config.toml
n_layer = 10
d_model = 896
n_head = 4
n_kv_head = 4
head_dim = 128
d_mlp = 3584
vocab_size = 21473
activation = "squared_relu"
norm = "rmsnorm"
norm_place = "pre"
norm_eps = 1e-05
positions = "rope"
rope_base = 10000.0
rope_fraction = 0.5
qk_norm = true
attn_scale = 0.12
bias = "none"
tie_embeddings = false
parallel_block = false
extras = ["some layers without positions", "local attention windows", "value embeddings", "norms scaled by depth"]
init = "normal"
init_std_qkv = 0.0143
init_std_o = 0.00424
init_std_up = 0.0143
init_std_down = 0.0016
optimizer = "adamw"
lr = 0.000538
beta1 = 0.9
beta2 = 0.95
weight_decay = 0.0
lr_head = 0.0037
grad_clip = 1.0
warmup_steps = 413
schedule = "wsd"
decay_fraction = 0.643
decay_shape = "linear"
final_lr_fraction = 0.05
batch_tokens = [65536, 131072, 262144]
seq_len = 2048
doc_mask = true
z_loss = 0.001
train_tokens = 814700000
steps = 5800
dataset = "wikipedia_en"
Each number is 500 + 40 x the weight over its row's rms, rounded and kept within 0 to 999. Layers, rows and columns count from 0. Numbers have three digits each. The size before them is the row's rms in percent of the matrix's.

# layer 3 MLP up, 3584x896, rms 0.0468, rows 1181-1209, columns 336-447
105:572529449465479373458454547528568470567494488517540545542452506507622501494465541485485486480558499514561475520420467507508544452465438497574486471535500534557509528507501528546497458491487508518504451542450477545426489559503467517503660588554508570563522518524501534512492486478434480533556452529525502476472544497555472551524437462505
103:503476522498551484538550488469468441554512519515470501455517487538532504529598463467494577505503456448520534498494632502581437532506531448538499529550476510508498497546482496451548552546411491545523478500476581571581504510559483494521566477510508522486443504585470529554452458470458535486489478482495507526523493458511485596504539541441
102:475551541517523547468475525497449529500443384490478520444487514531453496473473544523489477444450510532558515517537460422543512538513463461559546534491401440455525459533600489494488514445584546512581560562517439485521460427491483492519532504531480459565468500522465464520479530501426565544528529514490453514499499499515497499510532498480
102:505486481445434491464489527546496545482507477507534454493505532524509535512527559509483559485491513541560543484539483458542524499444476445423463537508438480479540479434523458472490511608549542505471571534520431511459459454515449505478500537532513488423487540563489456559502487493493446474448543545487436575490461471509509563430453514540
036:526477453507476435461494505528508504512513528522448513436536502470437521497532478477512475531536427523507524544452473483468482542497471482465452460538462523577476497483512539438527536558554540501509468559549473489486577533530480544498525463440538489520457446490552534531420496431440579534442493456499512480408520524491473497513529499486
104:499524505501527502489461558454492540554511523432542543533451536511507570476533518491519478525524541542516446468461481497485542462444605468505468456490505528517533497519549559484568508516467529479485443509544486482511463448451480449503486440558485507514529557478564519543444557493505450463439510443568511484530481411538524502483506487521
101:461535528466488532508476496494493545492554548484490506485469494529468451412454573503464456497510561525501509472562519545568458548482465467465451509448454476504451445542496619483461489526481486546481489517559481496510504451549542467551490515527625499431556517515490444463397514479529448426479519541456499513474510469374493524513448553449
100:546514502452536511459493477458478430443496624497542528547513591488518521480438561533548511479454544474506524528476509480444492479437547489522522518452494544524538542567477550526522547510485491424523534579458445498469527423516386557517486511545540521480384555470547476449486514448424443523472513511536500585497429542475456547464477521533
099:518454446488558525515512545469516461435496524463532403433405537500465437440545490470476464502517513431495491478488491545497390493595510505526482465508460443488499432488510496549480533503452591547553530465518470513525458478497488591500510509521567513456550512509481478520482517489542424515496522522474568504498527474522532503436501405469
093:483506451510505490535487466476534495501546453506457504544560515460476472415437517537453534412514474474529537485453520444528475488514514468527537477498546461445482500455424459452543573553537466431485449485517527498429509553522467502495498502560521491518474450471474509532524475491490507473525516492475505534534473540520475439482516529446
105:579450534492514496513533420450538444424515447514452470538521517483488418480473541490487458541527460474507494548483475517507523566453440533511513489427460490484465462633489444451462487496496447455533549549474497501573509563502506474544511530419539461551421468520490531499486502515482536525434492471546465460498482496513498501451547501489
096:476492514461462382488464554505500482552511448491477538453567506493563478548453495459447587445531475501440441557537527492417341554495487508460453509525464499447515507513507476460513533537439494500561517518465483499475438463541496561520527491520473480497552510456529505401475547500469457528524439475456463496504501472529538525566475571477
094:470472540482545508446516523481498426428539514527498505443500505449537471428482512538499578514475466492528503530432534488467448476428490434428387481538533497499467538511507494528441483507444455515528481534487446477503568554610484509574544546516570621467504535462536469500462477496471520526494503465483520514413529518493516566493441463528
106:485542484486552530473531481591518509461522564486576517456602560490506517478502484428499381539481508549438510510497433493531485483493537494436454507520556580506504450522506503506501489536492477508485472523488508491525502456480459541522437516535473453509538547549451484563503450521488536449396525517507521560519432541480505496527480549462
098:537428506473422492450437493554521476524496496507521526527446457490490533530513578488542487536500473509546536517525588450496489485425563449513408452513490537488375485526569472470509525605497457460511436518562462545460500499598506511487539504544469501492445536556546546514578480473508505483530487452544521495498486490441484502473494559482
098:472482497507533516459469457521560476525515500560443537537491501470495502479515539509550529546524488484540554444505503530522436461494437440509472458495561482527493475522448498535566504516526471467540543449481536492497490483457572468517443430526561555397460546567508488517499503533521542458408471415419482491467472498439513529566541509506
104:513468419510493470472428544485497527461433542552502541422471550487453549418435540492484516525456453526436448452509510481551569513493452469511475500453498492489502424502505508451536495579489475497568577474480494508543518538581464600457459527511447487490528524558489488491508539477444440560519454520455557446452475513557458488405497508443
100:526455452484428461514462539502542522453453447601512480455501425450485520544552570458472537530548557518444515471475486512479476520477407527456547491498513515557479577463546577517514489453485452440523521467471497563530560531458415584543521546506534505442476471558464483537517479500504496557478468510570512547497483504541450501447487483460
117:510576474467469472501481531440520514422424547554516561510501522465547520499511491476486554489493458634513481496472453528495511530560586444507489470555540503489521570535456487535509546619473429448481506506517443561457508513584439532482501501495498467542360548491568528595467549514530484551523444439493559522474479439467498545435491535509
097:521524524513503578472490452555437450495460511559503444470483534464469547495523509585495480558487489473483479570474557503524542542487547481537450505550389509472503457469503558510505555452420516489499540481524555471563531468591451526542494520494430521517512535528526521492519556529533451561531487573560583566503431462487518485476473525533
108:513487557451444389456503530446511464529498496488479430436545538496515462491505477537512519480503480521507470475493539501537463513488493480494526470453525458505552515550547471433461541537449497514514493631527464490477495565443499521459493403518521497490470487427507516428559535471488445536495394569504433426531524437476486510439486480497
111:517459505450475515483482495466521518533550494581559576502493516562540444453494574491472529499547549488469520579471573515418523476395474456468485486467534517568480562535426595489519596571429555449527407528510472484536525525485527534495500440472568483522525492533560479537484480520505544433547528585480540496518476508523492564467560573495
107:404531481479470496412561506569490519518541429471574444471466487496456512447506528431479513536545508500465477470512518496512435551504495465538519483526450490483462440472519575487509485499516540471604491576467468484479523548409508534506480490548508528514520556528450508483483461511502477477491554580446511467457537508467510514494433523453
103:520549440489504518396471439483462568530532545505566500541536487488485522506512525561502455477467560474534491517466513503581477495545548581565466453528401434470536506474434471452538506486443495480478518548443512528496492562550514547504484493511505501490467528508480487465496447511485456520470520515422412505467459478503530495462547504444
100:480432518484474470479522470566461452506509519522496498512500516496517464439501440489505509440485515492454450584495527539455489509541432546447477519506476505543524452448514533454485474462509534468422497530536365506514565509457422501613471521522537603514471542463463579522509493463416504464473501489524498485471447477549498545476512525548
097:437530518449524483454508515545543516513507549518458589527553477519497598455506512590453464509445525519545450510539489565472473508472530499530503510556466508493558469497465499554548413465447494476548524526511480508482523502584533555548450563499501505497512496522506507483405471528537497527534457499503536604469466539432469530482464510479
094:511513465523448427435446498545528514520513493533485442579484551459498467480511451479543508443497533502462518577449483490502420456494458558512518514553468485503503514548508591496471536516449485521500560477503471572473558515514500519478493519514538598437444476502485490505495510537478550483475463443578492473379496542500534561493501547478
102:556575464507429495464546503510526515426467602535512465484534465513596443550497506469496527533538525463479493466560544537522436499473450494502541385468503525485457519476481500491538534518544450436588486485496537533468531537605478563516556508547516516494483492473426478500494479458524407541505474461541540556499555523536418520466539502446
103:529494489534543486451488476438512406447591478509509487435452511546537412504515496518520428474535496544523485516467498456485475533524517590494508523480580531516574522547500470451483519521503480541453442573466531470502481568456531501411507504484489512443541515422476465471505511444516476515472486530499410471461509519431498567446515438525
# layer 3 MLP down (transposed), 3584x896, rms 0.0422, rows 1181-1209, columns 336-447
107:511380456493520538530459492484524478420544463410582545543519501495425497483493378504496491489506540545520461455588526468502541510533461470479584503449521427487450526486558531437452581491445572481458503546527505398536505462557511583526523452492471481537526458539461463546532522447441502483487476492503513509479468594489504457504490469527
101:513442529500450509475477480522461470502524571486582506403407471566539499502501515505443529529471507427466585516534462541563465490528515518508462452460508532424477501484476485459478549508479528514439501516515540553553543444534408511436473486510481523505561489507518412544571439533458538489451441491550518494514407469529541500508496526546
102:471518567478521480519559499431509510518411549489628488536528486464570512448569525487594461467548481523527501565574454496490415542520480504436464560449483520489590468479557411476540484506492513468447502531499516497502487478464446506478474495597451542531521526482567485488540410512456517550533517507528467538523443488488546506508615566515
104:449513584489525435442561505457566544525491479475570498572456464494589457489523471468462477492483503456539481509483467409537518442497447500497518471444484435452517490481482481530528524544501516498528503503541485561446489478540471421482516542457535549484512591431527477506464505513535433500478506521481547488448522483502492453490501478526
025:496567452505574509518488536526502454526466582501471521521473530515534489486421476515453491466436439464538574507436492524534461509499544560515511531460519461492524484503480556496496536504525480529534547432478466472508556507559545506445506517560435565441510553565464530453472501537527541546436503473501562495498518528517565478491566495530
105:474489488501465495466485501469546465526556509502508493511482465570580518572525535488560508574443552468515532539576503511494507546452481472435502478537510524479467554507508456490495449438443490454530563482468426464438496488497503455513514535530456468546443430498452456410518518444428545497525490532480474528515507485508481478501460534449
103:433480501479513510452442578478473538557562512509494514471433505510494588419467518434481556521503491533502463495487513497463520445550523537522489440492519464556543403446496504490484451435471521494384530419502441438520492508547497485479503480452460434478552515553503546428558588379487433510504493467456522554503529515471482516510482563498
101:490484525508483503539461428512474504475460455476519480539438556458547515472486542534548482470500456516493540525533459520516502453472491522487481501516480444499556521520516506557504511521528449565384572486566543500632543541514485539555454561481460571478521476406469469492553449501522496506489492487465509477504543491504491464522576491492
103:437486459531507511469510502472551514510494385512511456533521547499514498444524551465416493552460514500453487497525506482553504395513468514508467506547545470401491413488507491502516512525472571578481547416586485490489437483519529517452473493493461500490442578495467484538491457397517409482583497506585461511543522488595466546446533469476
097:502492491471513525502530556477546471568463538531514456540463478431585521519516515460458524550524512578473504470468534519509547501476501476537393444541510534529522509536513519453500485464475508539482485458539426483495383517460516512557603507475518577504484602474451507561474575571486532627420536538468519500557492488488439500468502478510
105:451513422517463478476534505508455486569505442518554519470466486503461568510561480476457520483553532503510464513485498439505541500530507524530577457520408540470510496517532492438478537526538503399492635458571462520540427512506482471486489480476548521520508457491474481531563513524524499473478522582471468488508476562476555408480490437488
100:473589519500507476471512501509432465492532496506540515487463542529563553527508533515449531434572427564502462496502442431556516549520454510508518538474520489542500452476533492521544525578489470515508437487502528485540522587526418599516522560523531493472524490554502497511468499559462533459447552525483485507539516532501562472512607512565
096:468564548525493507539597516505451461551487593452532492495493557521479496427410536575526510474502527427553490447544432526476506502524532458543533450532497464475494494513545523468505539495502418489556537436557433447566546522546474529445487545545512588470510455510435458430540513525545430450459571524538502548463508525464631496475473475472
104:532456495518495489513540490545566464512516440507451491471553472529506467568423520449511548468465503445452503464463493505458504486544470400467508520515521521527519507436435514521496516567535462535493584389564486468491564434527387470471434566471573462515495433488478513543525469522392519561484451486476510497453546471475475449585487499517
098:523568533473460534495461438546501543521497479537438537532517521526485534518518538482448466531547470523485514497455485480498589566511465507490505407462505553534584573508488543596577429432485563540582445429462510534533459551495514535560454532470461532497547523575520449513473435529463573569490460537453489468558548594500551603550511473400
100:541473476561499533508446509462492528520510454518489604588524473464510505515613529551501512477500468529522551513541518505491477514516473504521470531508494451504575451538563522554540511501537533441430495516444529500436484468545513518491533486515433393485483478559508509490533506491430472504487518469469529511460526463507528531510505501479
105:469492536533544551559501566423536505561463451584463447513554485555518519416495507404479516509444451499563471502535530428515498481556436528550419502478493602469542459444506528492499508450444549519465474445494469545459516473468494540494514487527577493536489474515473535408506496492518537527493515511532465468528420408501499491490504531461
097:455471449530507451465570514468546491435494548458497394562499585434464538505492528477488469491495515529505504511524457466465503479484533597494533570527450493486523483476532561546479489451475537506496514494590513409480443457495588537474457467567509492459504529538407462555421568449545470525482546489431502445503536577478501442482489485505
111:448446435514529453515508523495526466457522479541551528529576514473485533492458433479472502509451467471522515509510515540435492510440526472471522519571483505447469499569527559497460490506522464518503627457538472483467469510522517515556578506501593537492538463513553437562505589491494503502545477522513449515517481487471499438532586515538
097:513422527497493472546452512473590529517534535572552409494497515417494431544448566457567537467541493505535414491490497496531415575539503545480451501522525524512515490512467528413486504529504424420433519501478468433482529522486544457507543477553511510526494477511481537536511469469518454468437537440475475437467504554457603512469514467398
107:486496584524433467478486523406451549488546490534458474514526498431508500462548530498493481432503544500501494544496514531542507518499511481517532553506532474406439488506496478502516480453494515470527528531516535510485439558508490494507505483485577481472513462375429479515492547472486438533536467486489427472503473508483544468504413536541
115:539430530555494540525456482534420512456536474506439519465490537490497475466479526493505508395561526449525559473499537461497483459531486469462445470529550487487559500533489483469454484483451553489510516513421436494479474495412482467457530466433443562427577485529517478453531470537552446483549459501537512538564497517505580529475513480473
101:493567460527458466497580531493516503474499502439517513441476490459530499524466418483527520541463518400496435563453473501550581479531522477495505493492504546500506483532507405481520508527546488468539533539519540539531491483608488489511487650459495488566533434532472497517550523573478445533593482469443563532464484478536511495452536496476
106:471507468453525522437410480435420507519491578469499553523421490503529503500521441492492447517485526480526499411485571463469552541554523559500504526461459515499485461451530463525533415468497484519450550434557491553484427483561452503513501510523535543499461531510517468495506480471559481470410498538517511525501445527482467443568478520462
098:489487439501512533537507514464546528488550507525576513514487444500474504513551474456460529570499529474528586504518492448468514436546464526500516492502505521474520479494455480535435461483473484453415516504530517419513544564489409521464509536540487510553526470573547467493490455574487494493480506517486455418523479449466481435499563510504
099:544514458517514517530451498562525520572452480598468534461486511500571547484498501500493516412447517466461472564564546491522398485481435509471498468457511492472471471512412502525471421472516439553522552433544452440492521443562496524538560491430500529354519468465432519480459476547546507508516416469522500464495529459531497458477556498512
095:458499510478512516491522497524555508528423522515496484548481515555508486482505549465445461484559434474492505500476482498541472475517464537518489473481471480511499475492473510528541527460525512523456529508490462589499573574534435543513450496510471549523556471504476481429524526538503530494483458566435504509482459475474583554483556470532
103:457529502478513520533536522505448507495499577487438466537492493500499496424501486533529555486491476486442440465503480422614542569486506538474506484483527438466552426489553483527482462503452496435519411465504535494504500519476446516549508529530447375468504513513432487485541565464473584440503547539464444567478515571441491587545482534525
103:441522509560463482511505555544509571561483459518461483476510506495449497448531554552541509531479552444518505514478541488527425503474570457457514476553476459499517531494465531489482553439456426562538485455543510582512475442511573555502468529538518450457499481502427583546453500508548478475488426474524517514465503440503395528543427507548